Part of a small language model's weights: 15 layers, tied embeddings.
Each number is 500 + 25 x the weight over the matrix's rms, rounded and kept within 0 to 999. Layers, rows and columns count from 0. Numbers have three digits each.

# q: layer 4 attention query, 96x96, rms 0.0674, rows 0-36, columns 0-95
# k: layer 4 attention key, 96x96, rms 0.0681, rows 0-36, columns 0-95
# v: layer 4 attention value, 96x96, rms 0.0675, rows 0-31, columns 0-95
# o: layer 4 attention output (transposed), 96x96, rms 0.0836, rows 0-31, columns 0-95
q0:487496489504512498485515506494498534529510471515507506497482484513482487521481487498497513491464499499515494510487505511482524495524516500488508513483497502493498485486513517517507523491494511485506474501521487507509509498480507491502500500519522485500498474494511519486494526496511508509
k0:478469508464478520515517498503503475491528488501494500482506506499467497495490505481511498510475516502509506481492486508472511515518521469513507475511510490510528505476520487516528517520510529523513493506513495504532520477508494510484508494512532510511477489501481510497496513511515511501
q1:499501491486499471515488481502483480499501492498489491493492495493503486486483503489524491507485506513487504498519506488515480508488489477496502520490478504491480474520500515510492488517484489496503512503484495513505471500495502495486512499510524498486488491491497487508497507468517513484
k1:491510497494525475473482512516513470510524498509509495511503533478507515527484487510517469505491497484498504520509509480527491491501501480509491504512495474504518511511486523499480506522489495511498534513492482497512479517496514495492503511502531500523494489500486478513494509487477499502
q2:537479490525500526480519505523513536462483479504487501522502501513511476536494533512491517507486490492475533471478483466511463476521527496516505488474504479524488559510527507499477458541512531472517477546514518526499502511496569491516509490512540487495547487480488491469470526495527482521
k2:508471506482479473502497512501518497490490478486529504484527543476508493514497499517506527499519525483488492487509503492504497534502459527508485489515490536487509510505511471487480519501488533488541477511469465527498504511497490527499497514499496500474531507509454520464490495529513485502
q3:487503511526510491486519507506487494497495482519496509517520494527509487489506512499514511534496500498499495494506500501500458516502523523508505484508507483511484504493497524506505480548501473520482496506520520507499496512496527505498478510497509490511499490524479517507500505494498481512
k3:524508487510491487489477481511518510466515489509525508515493507494517503483500521514500517482503508523506498490503497522507495491514525522505483470496502496526494494491489489509499509517480489508470497486520503484506511502516501499509504522510507485513521494498503504486492488525483480492
q4:487481520483493492517479488485495488541495542485506488498504498493513485484510465496516503464497494494493487505492493508499473500519499517499478497476489503477497475507491517489506487483512488482494500485491488498519486496508477501518495506501493485483498487506505508512516489505501493490
k4:500471497501481480497494486481502514516513524503480495505496523490502503508505494502481503481482477499479517484493511492519485488515524530520488519504502499483497500517483500503501483513508473503497525498540502486516527483496518479507491482498506503490510478498512496509489491495508491482
q5:532485500504494492486505498530499543502515507491479489510547507508522511506498512527519503505529486498499524502498516481488495518523510509475505513489535496509502533493499507475478481518500515513519506529498534499476504524513523491479498483508477492479496487508523496500508521503487502510
k5:517494527512491485500506504500517539480518511462515502491494519503479515521507520493525504525502493536509510503512488528523490511496493520497530503483504508514512520489513505477510521491497519467536477513497523488512509444487484522492503496493466508537493480502499500479500514506457490507
q6:464477470509490492499468479505493484503498480489465480516486494493470496514499480488465488477466478512486478497477487455472451468503506467507472458487483491467484496454495508497481473501497453497489481489524474488486515488493532447465496480486506478491470489506498480482502460491484460512
k6:510494460511506503506454519541483513459479479501489539529493524512517492516503524494488511494480497477466527465492501477506462519520505503486500506481492504476471540500520511540477483495484511468522494525551517480500485498501499476489500486529534494496543494488507523479502500494541474498
q7:505485501520503516496492490520527526490516501507500486510507517487514524491498512508492499510509504497480536507511496505500509523517492504510521481528517507532506514504527512542514535514488514493498513527500501509495501506504496532499509503536493496515528481528489509493515543550508496498
k7:472470508481496517491485513510507492498480510478493484504492501482498509468499509502524503521498474515475506499491514530484520505493484496529500496534516462504493487518511520521507546480478498498501508497486505473492509472496484525523506502502482490486484476506532516487518506507512508492
q8:496489502485515489495479513497490494494512505476514508486469474500500518493516482512505495490489500505528498512506520531475513515460497517509487491492475511483486481510475509507498538438467499470523521505474514498523515502483497514497520519466494529487497506503530505508507474523466542497
k8:483493479497511489539482500490478493526493514509498514517492481502489456525531485525493486480478486498511504551513520532484485503443494500527523529481504507485486512512513503493526487515502480493533508499517513527518487515495527485482503501491506540500491487515538501497502498476481516549
q9:466516486464500498494503511475516483528502506513492472473497459500474490490479470504488462476436503511515484510457488520501490464461485483509474520463481458482489442495473529485514475490512451475469489492555480490504499472465538461494502488477482491483468489528511466512492488474509481505
k9:488462468503516520500517497511511493495466482505494480495504515516510494547507523517497472473463500492514511456477472494501491488504495467507478501509499490527492520492537493485499448525515509499519491513500503492484524498517537448498555516509507506496532490545514498495485510489518485556
q10:505512493507536490492511498509497520497489489505521500511512494514508491540507509493494491507507516474501505522501475494509500492522542482479517531498541491512525538515508503499487473534506512507469493524509535510508504522513534496485503507513520512511502506503525472521492500522495511522
k10:498491486504491493496539483491508472503511496474490489499488488502519517492488503467481501489541496493477503487494486520517532474496490493478513489484483512505514560516509472500497511505491518519507493487462533496486486513525502522497500460514494504516512505505471493484509493527445504492
q11:506519494506513478494507520523509506511503501481515512481474496494506540490498512507517509514529520506514498489538507550505509505515480523485502496516508529505512497526508501513506536476516531526516497525470516504520486509513475520530525498527476512500522507502471512496494499502507526480
k11:475522521498505485524498505482508478531512536493496506495522467484481521465471479500514477508515519490526482515535504525509510496505465482507484475495487535480492487502484492486513488480532496510507515489485503490508507511517490529553485497520507502491486497535507493511542500479484516499
q12:489477491517504512479503495481522477494488488523485513501477485501492493513514506488487508499465501496493526489501501488493479483476522487500505478500508473487521478513491512472472472500499496504490523503502500489477517481493514473480507479497525480533498520523482498505481512478512489498
k12:515482519525495486495510494522489489505476499544496512508486472478505487499524538523507485489530521484477528489493516495489496511519496493502518476514525498504505494504503491484492456483490516540511504520479501518491503515532493476496505513512492493493469538500495481501504493465500493502
q13:506498481508515529516521487502504517515514514491477512505475479510525500496513514526480503507468506482481511462489503488491497529486542475497499511482515500507508515497502512490485501534515508499486505494521488506509498498489514480499484473502516511510503489504489494524491504508492498514
k13:494510511507495517477496481483505519473479510468490490522522516493486485489518521531506475514505521477496534505481490469522501531484507474480517475496493481498533513518497479506522499518508502521477503514475527499483504519493486501501473487513481490520493516493489520517484478522500501512
q14:508493516498505489490484504525518494488507486506506491488502498473513494516496498518498508501512495474503522515473498504492497494471490477498496494494518488502490523470485487476507477504489474487493482533495482484491485486510499512485493516505510488526469504497504480495463527484479496490
k14:509482486459519501525516508497495489488532479528516518479476511526478501500496539517499505507514504501484524491477511501526490486474484493478464524472519485511464533490511485485491494482499502537497501490500548484484472484531507507501526509485474526499493502486498499509464506504495492511
q15:494506498490495515507496519473488487515500516495498501513519484512494515459502487513503489509476498523509470500501503508487514483497510496484475507489486508478496478510496512494507527472492492486497501486510468483531492474492482498510493496495490500479474499481512503519491485502503516502
k15:480492505491516502520488488483497496508503501508482510509526490518511509514520515496487463504458496480514478496492483490489471477485524487485516505488496490515504488500508509483510478514496499514495514478514480491506494466495496483523497507512513520511481496498491501506500488495490483513
q16:486498494498511493540493501495516499506506483513484489509502498515476503484508512501510501501484498489524520494498497501499497516485507502486508486502497484516528506528499494496511481482513487504494500510502492493499505493512487504510542499495499517504514493490527508500482480510516519508
k16:485489499534509516520512463529522495515496501506476491497498471497484475513495509503493482514533494504512480519508501509500509492479471483510528503510521475493542500528510486474517480489505484504482513516496532511481488489500489536493522498477527489499487504513484529503515503506470496501
q17:510491513503512523492504516526523490505517498485494517541515503493503513500513494510504506520521496499470506509496506487496523506502489498489484501499502493532488501514517497513515504495510512503499488504499518505499512511511501505490520502503508508494521521512477481498512518528512506504
k17:482491517503496512503479489492520490511511498457514510524491487503486497500515513498501492508475472488505488506494511506493508510519453504490512481492472507529484484508508506519501507477504507480517491481475502493512511503494483510513511532506478500498500496514495499479519498528519509501
q18:504494474494490487465492505535507496490495500492505516514488511510529508504490483515518507492489504462481505503490506485493483495468496496526500471493495477481514489485495496506486493500500503507502503501502501496476531475509489482501504505504501482495510504491495491513498508517504496486
k18:529514491494482493493482525504503517488497500539465532503469502505489483486500503519501485500485489457492534477498528486489499516493461488512518505491477515500491470493483493531512493493493526520529517493487509501504513494502485498509511507501461473479512486510502480524505510490510482503
q19:497454492534520483488477489507486505504508493516464494512511494495514507523475517502468508496487489487484489495496478484504482476495509501489490515511488477494498522520516498499502471517519516516514508509514501505479508529502506467484515486512534488482507510503513498494504505511531507516
k19:504479488512487504505474480498505505505493490470500500513482519493496515529476514476468508480503479486486500504500469488474490502520471527509487486557501486493506494493499487513504510475484525496505466521476512516508482492495479494516514498492506468521481489493448478477489506484496479486
q20:500477471489506514481505520497507506509484489491486499497470511508498504498502495503502501498481520490462529492515484501488491497479510487491533526486493505512498482501505511477485481533487478493505528519496477476502503515484534482500495519504508504489490501506508498484491522493507504495
k20:511462496483489501478484496528485484483490509478510507485513513511528479521515501501526497515507530493499526514502504522513485509488495495517499519494505446521513493491509481487509472506499499527502514517469495483499498509495520497527495522515508502504499504501493474507497521470510530505
q21:517525497532511505520490509509542497482491495497502492501505533489513506520502525520533515524519506501487517530494509511519517505514532494494500491515475508508493500538511492513500506500504521507515516507514505489499499501491499524484502534505499501535529516514500516513509519524495503498
k21:502508497508506486499521528482506486514477507496515483533477495498518526510498491526521484503521505500512477512505532521486493493490489488459492528506480496478500479513505481491490495487493495541520502508475480518521539503494481516491500515478466477503465499476507518511528507506485502504
q22:508511491499504482507482485485490470501514513511506506489500506494526494505506505481490492490509522482523510521503506528489479497492482512531488503490490517487500497475488481487519501481500502526497521478476501487506499478520500485535505499500492505492495491517492504508490506497495510495
k22:516530494486514498503512500490516505501494516524505519499474480489530492485475484495489490494514517485482521539495508504506510497492496493514498520495517510483493484506471503484518509502517475502482507515475521504505492489510515489513499484501475470480513505501490521516499505483496490510
q23:496498482497504499535503515506500495467521491504479478509527503505505500526493521499477523499487496518489494475484491505484490503492492475498500508491509486520507532477492499498533483544507537489519471504519479516499509494501519521493483519494498500503518536504497480480518507501517498493
k23:492510509490524492493505486527499515485482487483499484514519505514495513533519467521505498469522490501501502501506476490464522486495473487503507460522498504487480499454536511496491508527503493482497483516485470507494526521480510505506470546470492483491479506489525514455500505522510507499
q24:504511503519510520504515500506510505528498484496517500531484509513511510497510495504501516488485503520509539533521512505510520476484505521498513546530496520475503505526520507492525515495478515499522511517514510506515521511524496542498508505504502529506513522505511511516528481528506511503
k24:474490498494524505511493492497543473534473503489483502535500507489524468496521469476516505477503516495527501548498498514459501474509473505507508517504498479504527505484498519493510502501479498479520488518488482495513511508525473503511506506492489517530465496512496475505489481511497517509
q25:526503512500505488479519501514496483501505495496515509482523502487477532511505498490517518493527520485495489491521498520500525527481485543509499501525494531524483542515503501518503534497505521499521511516501487518513513506502475531527515523493476492493502494490486511496518502526484494489
k25:489521497476523507509506496500506495504491497493509496494517491512476470491511461524510515500507502532509486501510486523512505517475514514530473525497508513500482474498504493528523522486507477478486513482516498502540508482502501507497525522486501476512499499483495495501521491504524503517
q26:533520499523512542486492519545501523489519496494497502505536548488510520540499521529511507490536513486498516490516510501512532514511494533473490501534542505527519527518514512511483515512492534506516501535499523482511517520502500532526511505503511510505504521492477530509492514541494473485
k26:496502539501516507513488513504479525528504469466519488487505500491506508482505467517531494483520511514532498505520515530485508486472479539473497500480495523526496482520529509517511519472493494509513491506472501470504536498494486512488516504506476493484462509492489520502508468514482494497
q27:539517518513497486520490491499502491517536526493504503493507482506487502472460488490491510516503480512512500508505509500500522499468475529510510507481488521493492477499507490497516522462498500518533490480465495499497504522482494525489505504527477474518464497520502503515514491520470508516
k27:474485480517517494548501525496513477515549517488508475499502522514471513485496503488497510513465500526509481505494480520500492502497485520516512519499487479485499493482497533475530539494490490516519499499506479524493502495504505469480505528485491465521477512523509492514504496515512493505
q28:522467513508475497505512479499502510484499522508480501508507520519506502488482512497513525477485524488478492494497481525505511506498516487495507514483500494510485511523501511494516495491497488465492479489480511500497525484483505507508503503517496489477484507515507501490512492479514491516
k28:490488517501497475497518504493506463514498494509496499474521513506500501512538527493508511481509493482509481479490469495478493491489507507531529505524494477527482519497491513499528484493493501499489473531513504511507529475475519506515492524504511501484500508529492496472494467486506500492
q29:450518489496496478518493497474485489503509505510458489492461459490485468491519471506491482489464496503521499523480499491483487471496513475499484484498461470496519480486495528470495464534491472481503483491526470504477501489500525466470499467474501496500475496494503470515492511491493488497
k29:527505478520490479512482496519488534483492472522446511504459498473496489514505525516484508508494497463486518514492506475526477505531538486491482499489520494514531542495507491479498485538510499510502507510526521461486486521493536483475490474494501511504501497480489490497497515501529456508
q30:471511498515511506526498495476505491531540493500478500525478484536507470484491473474531507513483493496515456504492494537512509486472491492518516505497482507479469480488486497516495517503517469499503525491510493490483502465517498490517476480483520521489469465463495480533509506485493489501
k30:499540467476485513485462484498523527502530472516488498514487524525498476525498475476517510536451525466489501512487473480502487506520510487486497496529516506510513492516502489503503494505481502502480487484538491483481546499502517525472513508509515493515503499488507491499495529472512493488
q31:511510520514519521525520497505516495500509477496528504513530521518525504506508531500525535504547519509490505509488510491484511509518458544498522489492508495525515509539538487504472503493522543517516485534470516515513504518484496519500500509507494497511470498502503490501505508524499512497
k31:499495514496488490540528481495495472511528494505511475513483525504484500493513511484488503497493506535504477491460502518498528512499445514515486499471472543504510489516498504478490520483498501487503508499515481488504491503468489490494483518504501500518474465515492522469522529485513484470
v0:501496514528555493498523459483525488509504484530504512490463524487531515546508494489475497473505445530520511468549514501517489524528507518484540497498535479507506455527502551512439527498517513497504515540505461522494526564516484511509497502475469487491520473500496482515517568458478462498
o0:498447481462510445496460503504500537521480466481514476457489508479522455477527487500523524498526564456545550541494476536486518530436510521496504519485505569509496524495495473493531485515477461533495503539533489487541490478517505518474504519496506515501525526522499537473442481528504547521
v1:503488561486510506483475481520536483494509511535497508488564521453530522556497492520536506476474529502510488500497512504485515490429516485497539529494473494520455517523497476490537566496491496545476487535502550496531489515494521501512522465479511515518509563482537509541482527500464509489
o1:499468487513504476563496458502504491533523496530456458536466504540466498472499552440500506503533455530563518507501485484511455501534468519543508484496449521479532516500524454491544487521480511505534481504475477505485507510537472534477478474494483478499535471526518512424521481524507512533
v2:472457511532480534513493455509463471484489504484491525517526562494505485540501531514485516469505516503490529549466498498460528527487487523462488519489483499499510447486506521507498466497548466529526490480505481490523500488518480512520446491483479525494493509500512496531495500488495461523
o2:534507479452506484459529511505525478495503526501461465462490481484538534491479529535490472531500522490511464483495505541551490518500529489510467477482524463497565520484479497537534539505483485463457495473517548526487471479483483530475492522530479473528505521518468496495531500533524503479
v3:452543481493482424474484472489486453461425457497505494475491471508489498498481471477489522481505497518505502504516499480470532501546495507481506519531528497499514492462483534481495516510514485547521485475508492549500488511562536544536476526458505540497509481524504541501481491496488493486
o3:517483487462522541482501532518476534490481506467483477551544483451500539473510530517509488471521500458469429500556428536533514494532466527507558494508498505514532463578525478530500473518512489509410528536479531479526493516490467510477464510491467515461482511482478499508477469451497501521
v4:497503547511483487519459512469500502475457489460514481513508532479517481513486488480514478491473479479505517529495494452507495437492508532477506528507483494508476503493506497483444503507500498497491440464505517489512487447469511515490503444490536553503473481516496506493485450522514533442
o4:501518457487495539491523524474532498506499547503467500515498475497436505488498545497513515511499471513487495440506477503473514504520476490500522537450515503490447502514497478480525483522503494489495496542463462513506503546496517466477510492488461430530491480517487454496451553461493503526
v5:494469497486533501490491476527520497523497526537509473571512530477526515528491496511464496484515490520500510480507512491503479493504490522525519525511470500521476470507498513460491522459482487523482518502477504528492527574527512475460492485519465541500488521441491500552505524502508459487
o5:534494506481494471535501514496512501502494478503483491519466477527542479506503494475517573512470530492544472529482509499520458518488472496505527438462508520492533491501508471539493476520521511474490519530477495507525489469516500505502485498528499517518559489532530488498477446462494546523
v6:522525486488490501520475465532483538484466485467518537520537506484475488474509499452449508525525509548518553477494497529474486490516479539548494480490509502531445457488488533506506446553476475486494478517512516527492533488556494509512478455457546534531540498475490499507534515503553508464
o6:544505464478521520492497564527547502484478498561482487455471499506508573526445521514462539483471497464483455508499484537520542496472513449467528504548485524498450481504490458498515542488529485457505445521512450496513504498451503499494527582510464522493467522516511495515466469484492520536
v7:499497474490443472535501466556475512527522497528536514486539488502513439437494493464491476523488532460504516482463522513441520503503433519501511535500522497517472500518553543521475499499494467466475468499535505498511488499524502485503509541465530482484496501458457482484472484532525443480
o7:503532530510538489484540533500511491536458505513489528531456510506497498527474511470502526491516495423504429526483528472490569479531549490478556466512485469445530552474468482471518560480524519490520467546480481482508502460466454502517461486539506490511500431457587491478486493479500535542
v8:493443492501489522541478491478439485511513502466485506490490536527477502502484533501472444521517499500522534499509495494524486484494467473516473496563514485516480474522524511519484501467527472521488501485503471483538463521471452480503509536493483470478544514519477453525473483466498445497
o8:498527541483516454489545491487480451525470519524496495473532479485561487522503480481491514482517500500488502498484515504531528504479574499471466474472535501449507573446424511449488503568482506468506496483466490527526509484527495524517484486440512499500478563492511486535497511521480502487
v9:471503497489472491517500525502486533483485460473485502524460510548497459502498477536481486476546518469471503463498524485464498519476470481501518525468524518515461478471519495505470465521477476462479520486493483480496483465473461463498481483494539495467474485479491485484495436464481525500
o9:478519468518484484467530527486507486479518571514486530493487527465489528479486517487495475520433507493484507487540501501533539497508529470489546523542474474450480510484477484519517503522471509491504485504495471504494518488495484488510499499509491483503535498475467509505497515505531477464
v10:486471547513492535508502515525511501528513494500491521487525542537482457559472479497531494432512519470531413472544489558475501478514510469470486504541538556530490535481504468483530514455491493521504545513526503529510504492506487508517482529507496503498481537479476510535467454450491482492
o10:482527535522513436472494481536467448511504495533445484497525462509502502450495511427536480496492467497441506539504531432565553496483492503578536482512474482510519503519500548492508496573502510480541511519518499521467526525555462511492508461489486441473501474516447500495513541527565528486
v11:490528495500506456493540466491493477469486487504518517517505546454465508503482521486497490493473462515504478547520457536482513515543513475505457462495496513458500511485475468524509479494508497521533519466516511498506485453498514511472472511505464504480556464511480466495470476502483493498
o11:480495515494502510475478539499518507519521456427503486513499472509535537490520506528495512535538506509460471494504506506499495468461496519536492545492517459507528482519514538479480468498500499506477503505543535504493494503483514476407474454490514487525455554504455480487496500517484531495
v12:517492508526483490501520571490545564512529492455491532515506539503527509517477473501518540553495534520473483510486499471520502471506498451522507498475526496476489534502506504491482547488508486520513451520509477514506489515513532467545497474523511503535486540489523526527519509504462535463
o12:521502517542514532541498480504550511545509505499495484559507520510500486438530515503484464494498470497455586499515461478479512495549507508539528538487475551513446499497492500469536518547510517474513489496490441462503465526494500479457511504518496481471510460502522472472507522492544508516
v13:541505523554530526482523510487531520484506492523512492550470501496522474473512531493521550524467508487494546516536509530499548504575471506551518478507495523536523458495501527516554512465489532506520519500526503505477515542517528520512493519539506529566508493500513482506517532479535514519
o13:473436544493529468531535554479513528504510440479488498500529493546525513504508491535497508538487536462500492493474476517480491515470508550462527515505546476523515498531521516496475485477544492512428502501520491495535504504504499493476510502495484530533492469515520493503461489522532512528
v14:545484463473503480475438516490510496540496551501519519487498447482456533472517495499492472497514503468493513485505500483494518529501520494584527534534477532524522503510517550538536449490494500499552511492489491476536488505522501538462503529464504475478504531485538526501451520485516455494
o14:500522537494512462506496479538495513489535483496449540495477492528563496520448502502510486477517531520514466505530514564494533492503504485474480463480507457519510515468490507504435505513528496555463506507474526505467476511486461461547493472558524511481465471467526480493513511488466494493
v15:528513505517534517514469518511498492499452501563509494536456516543537526505511501531564496495509534524447506557469563472521549498476483499481514517468492528520495513463470499515498501494526505502490543534516482491528500536485500499513583508499521504450487464522492533501452531509556519467
o15:483511512475488462514495473494515489490510514501489541528532479428463482539496483503500474517455459453565502429536469516474466555532473484474457546523534531480547492509494523543536446485458445526507522510475498504521509510514483494517499441542566453551469507520541458489495507538489497460
v16:572529471473524446476519525499507487508503479494512507527495471493502479448514475573520498492524496505517500506484515510498446532473509480526512486503502532510497540518511500482529506537430510495442545490471499555542486501521504450530537494453505479482511445476495454509484517511454525513
o16:480462512520472542494476501484426522533529474509466521507501534507488529461500493459467531491446524511456485492518477449478568442488501505475560525538453520485496521539459508483508484492501508562526475550517484488460578497501493494505422464523527527472456485469461526472544449450495475499
v17:493539480487522496519478543542504549547493496484514466483517509507488473516503513523510534501502548478530553489508493499494497492513482499487473516522510505503534485544491541518527506515476456513512461500511516501538521484519504498525515491527492508509489490443481507484501494538541581527
o17:511485463495510563490543519480520463445489487526494520490505511500467532490497517504507497509518473493455504454473494496501531546475502491450515508516493529523474460486482475486479578543516509476488524490543503495485494472496486500540555474460484524456469453500491506558474494501511457493
v18:428551553499485530485514479504496504457485514444523499510509509505468512483499564503507477511517514491522529479489494509492485468510498509516456487510447496529504503499478501510479478468488492538504519493517510520540490478526502488499533461523522521537511492487498503528481497517488544548
o18:551509520454469485507566550490499482521521507526451472515510459513480556497507499477489550472497497521474472503485475485553536459529476525504520511501522477480537488529542503470483490540514519435490504470537503487463509515485509522469526505482464531479487497516482481481479471468513483506
v19:492520542508507529473510514513489536502461539501524486566494518532530529496528526531477486510491476512492514507501502502558501517482496505466537521503470520528445482518525537512496481488577479472458496533481481476500493520469504477475515457519512478510540509501491480474490484490513506502
o19:540500503491502460528538516481526496517493501484521521535476556510512506543493486488517545509432532505500498499502494488521509512534478492492522556470535517469499495502476495482528505503437498439534477518464464541508502471500515506474464522512517448547485484487481446483491523519491505483
v20:494482492521507529475557476526528552510480525480528493508525489488492502527546487508464511512478518508487544509490486478522532472466528513483543537495474537495508493489465509502499529488502495501514472465494488483499511537495494513485526499488493466512537507530492562512488485487538495538
o20:480481443480488474499548499489502490536480484488485445562462522493540454498478534532530446479497509491505502500488500532531466513527460502500463473481500479488518479479536498498505501541488497478486529548463451543527476522492492502494506550519528490471445485480532451500517511499501527502
v21:563503510488515535438524479490554523525490547466554529470557513462482502524508536496497471532495463496518453519474477540525460482539520515481514459517483489486505520526458528524474490506519495502477526511497488481487495489507517501487493514471478478501524477487520523509529532479466498478
o21:529489527475501478503467490534511537526491446483482488476478483498530477492448484506501494465549530507487536559495526473457547477435468492510512518455465531517491503469538511485493510513542493488551468552540509531491492549483529475469499524556565470485463466507512433437507526488505515538
v22:499524508474528497508490452521483476491499521484524456483518528455537531510493498492498479515470482494518469505512522513520499498505484485547501446506532463528510511504490510492462498470478512514499494516527520520481505510499506487465518509473493530511488523506466581542502537514502546487
o22:521498505479477460521503535501512508518481487500523550538463454509476504491526496517529542481525463479532527481515500552481480494484469521478524492501493497498495500518555496509485470506529501495539489536460504473537518530519526504479546496479483490487510542512539462477464492490465507528
v23:494485514535462462482506485494474499472525475547467555510527473459526512465512470514485494527496509549457513439493450509503479524487499516488497493458495503479446498529532509525494535521490531477481447462524519536485494462522496472496503457501514508537450475473473394487512528488508478511
o23:517447463523515564511481521502539518546507476471500451541485545550497482479501511508489495472462537519498485499451491454463535431497529489500504494488493491482496511494485485446515539476461529511490513492512484464477520472493481537485482538474481542489546494501490562490531472546483527520
v24:509522473504526546517491506497500483507494502530508455482489489534485480496514494479520508507504553517495431522514533510492517490504480526477514511494501491482495559515483476484478481534442498518468518501508504490502486486471486481486526498478491509517474534477488499475461507531511518475
o24:469505534529476495527474460480488501440494499507536558505537506470453510530516474516466520526500444492509517464481508481450506542536501470514482497566483509487524487490502517519515484454513481491558488490484506502503550534502509479538521455496543465525490499528503533508535495516506479501
v25:549507536549526470514516501505513506474487537488511509529494544510497481455509545505479494575526541504513543530500494516473529469537523417497531505494458504487512514498458526502553536487503487537516518524519476484548480468491551532494544508510489525514523478513497472491520503534512503523
o25:439465521484528536530532541500504540529538459465490502502536499507543496497517515580454553527509502509470483457456500500468510533485487527479482535490531516492489509502467544519470469532521526510499480521538508525513508473489501495501416445482524442491478493493522492476489450521505514518
v26:480464501520485508497537472490487537541507517480488494514512485483481513453506461490483495539479514492505581474471511524499492492480467479510493492488502491518477515479492533470527472504485499501515446492475511509485501501498533519459476487551500470518481488482479524518489514553556501532
o26:507512516516520481558529579523497490473486446530560510515458523537495504547508542540491500508486457545528481467499532498519477519541522493443483432471485491504496487480526528495478548486531518463461539510479459471511471473467487499534499525487490576504515487488515495529488473462482473469
v27:508509491509478556498531474466553503528479489518535495488505520462521487514488484484548561467478507512477539496498528536483546496523532503478549501489536496526491514524492490496453505480504549493490517539578518557543543536443534553536490479528500483438509490488524524518520522485502471488
o27:502460534471549436507498534467476504462522459510517513474487491475458509475534504490478539543532487454556532544480537486498468519450467543489496536510485526474496495522536526470499438529541448540500517502528480419491470539503497486467485507510495512587505490541499523454465530499465510524
v28:522573498499492496447475469534492522491488521486489490468514473459472523499508517489465503593500482511493484498517500486507477487499504472526483477505515470467501494537473497510523556504532498505491470495517549496456480524473521501492514537497513469507531455514488502465551489477477519484
o28:497487471486520527498471505514502525509475468482526505542523525507522487510503469487516514439553486482468496516479523473439469458449481509459512521469474514470467474467526471472480473514486545504539482507507526499534538504518540468465533519473504495464470497469559464484494472494495497561
v29:476510501479478480481487468535430473487454504516514483534509481491523495468507486510481460550531507523509513495467489543522486520512471505507495508513505484541454513483490530472507482483509489502465487496502499533501503505517494465485466497453514523497537472502479544501475510514518483503
o29:540489491474516478521532547506485505491477509488518531539452503489506539532489517525484581485458467475512420500517517526515492490505535487471528450495497498472566524522493511491517502478510503448526503541482498483548540475501503527499482508477496527499517540455519513507503480466457512514
v30:526503479502483438520508478521446491488484493524498557506538471478522518460515479495523520467452502495494463540442531505480507505464477511529450451493537525516520498443486465534520471542514522489513490508504537526508496471528531514497498502546483491489470454513470537529477496513489544475
o30:522541502542497534501479546505516485533492468538510500564473465525461552513464497474534458518489470473522464463546500478489499477517460482486526495512482474524518449573544513505486506459547503534488487492496518483481501533487472495497475489575502499497504501488486441500512518495505463490
v31:484505469466509461488519492467531476473482474561509520509495500512481526494474484488481501467522477541486482486507488527468495531538527488524498476468540501471471490475477450498488520528468535526499529495508519520463504466517529493487496530513468514485507476472495460494525533498461476491
o31:490496517517503526497447491513530530472528471446524487477523485469509512509516478509475510525504524509521494553520475493484491460457481477539516506533446485489509470529535480522500454480494505533488514473513502468492493499479508523457472494495531556516535565533476536504512439510441517497
q32:417485532514520557508521536464478430459526501553475497523572488470439514506508475518429476471456464493494470475467490490457545496479464506484478478536499522507500477503490545483521524472529459509507512484516455491511582501493487494569527524455514486515392506545515508539500450485495452496
k32:488543493513507553560471511475478548428502477576479519493549482472418504532473541513409537484482458508466512485494485461472554486505524450473508458546498514477464525507478520493523505501459464539465462486528480498545537537508517509533534455489512531487438513513503480550487480477505482512
q33:470520568525532455531509531502517502518546507515482495486538489497543452486439501515500483549486545504512490542520516535562527575471488479507470544487526541477504521523464517532532519527497499476523562546506476561538494534519444521529504491527509486505486466500535526540510510549548568513
k33:491481483548539471474562503507513502528464488523484479481491466509508432538500488516498438491504526484522547555519579571493519473482496503540503513453493454493523453498483534530525514534472512486521521523455488521506516499489488488524463469547528493514457495495529494519489501455532577513
q34:575497565513498517509487523498512530488492494486512508461562489497525532472517557508527534508557540538497560519499520517530572499510443572508514508497504506547473531572543484524521514452509557557529519495467534515472529548493462572492547562525454511502531526563430527496509510541529490511
k34:497525515472484542494470514471494472476515535463514487499575515490470516462476486482475481479498499532508510569521485518481521504501447507538488484452473546529463470550522540507488512501516502489496507475493487529512490557490489518503479498440465495483492513587510524488498504462501517524
q35:547533502490472509506498463521512463471470489518489498519483489500518498545509548482502474484500458506483477448521438507527460509581506475488460449502532500538546490493540478487504474493484523453479520466454537504470455523527475497465517519489518453552532521520473471494498489494507472484
k35:494520484470458504520496513522509474464466481524502502544501456548437470558489515509529526500512529538501466474499495479538466513564488515518464463446530519535516479484493493517524529498496491450486493441485530529514455509537499558498577521508479458516528511495478521496502505519496475481
q36:504545495547488588507483534532503556475506507437561540531535551534553574501459565533503481556555445523479497467552510521498514511527497527499506542497498488493489520522556489537495526483504586508559482507498554495501515514495460526494478486553489508468535504449454499506554496570507517493
k36:489478480528498568545493518496459447554458473477595525538462501494472556505502437559535483522484485542452443522528503526459506452489474501524441551489472501490474494501484483552501546491518540534542497499473545513494542504495504514493482517489502484461451523477463480491543501483481493517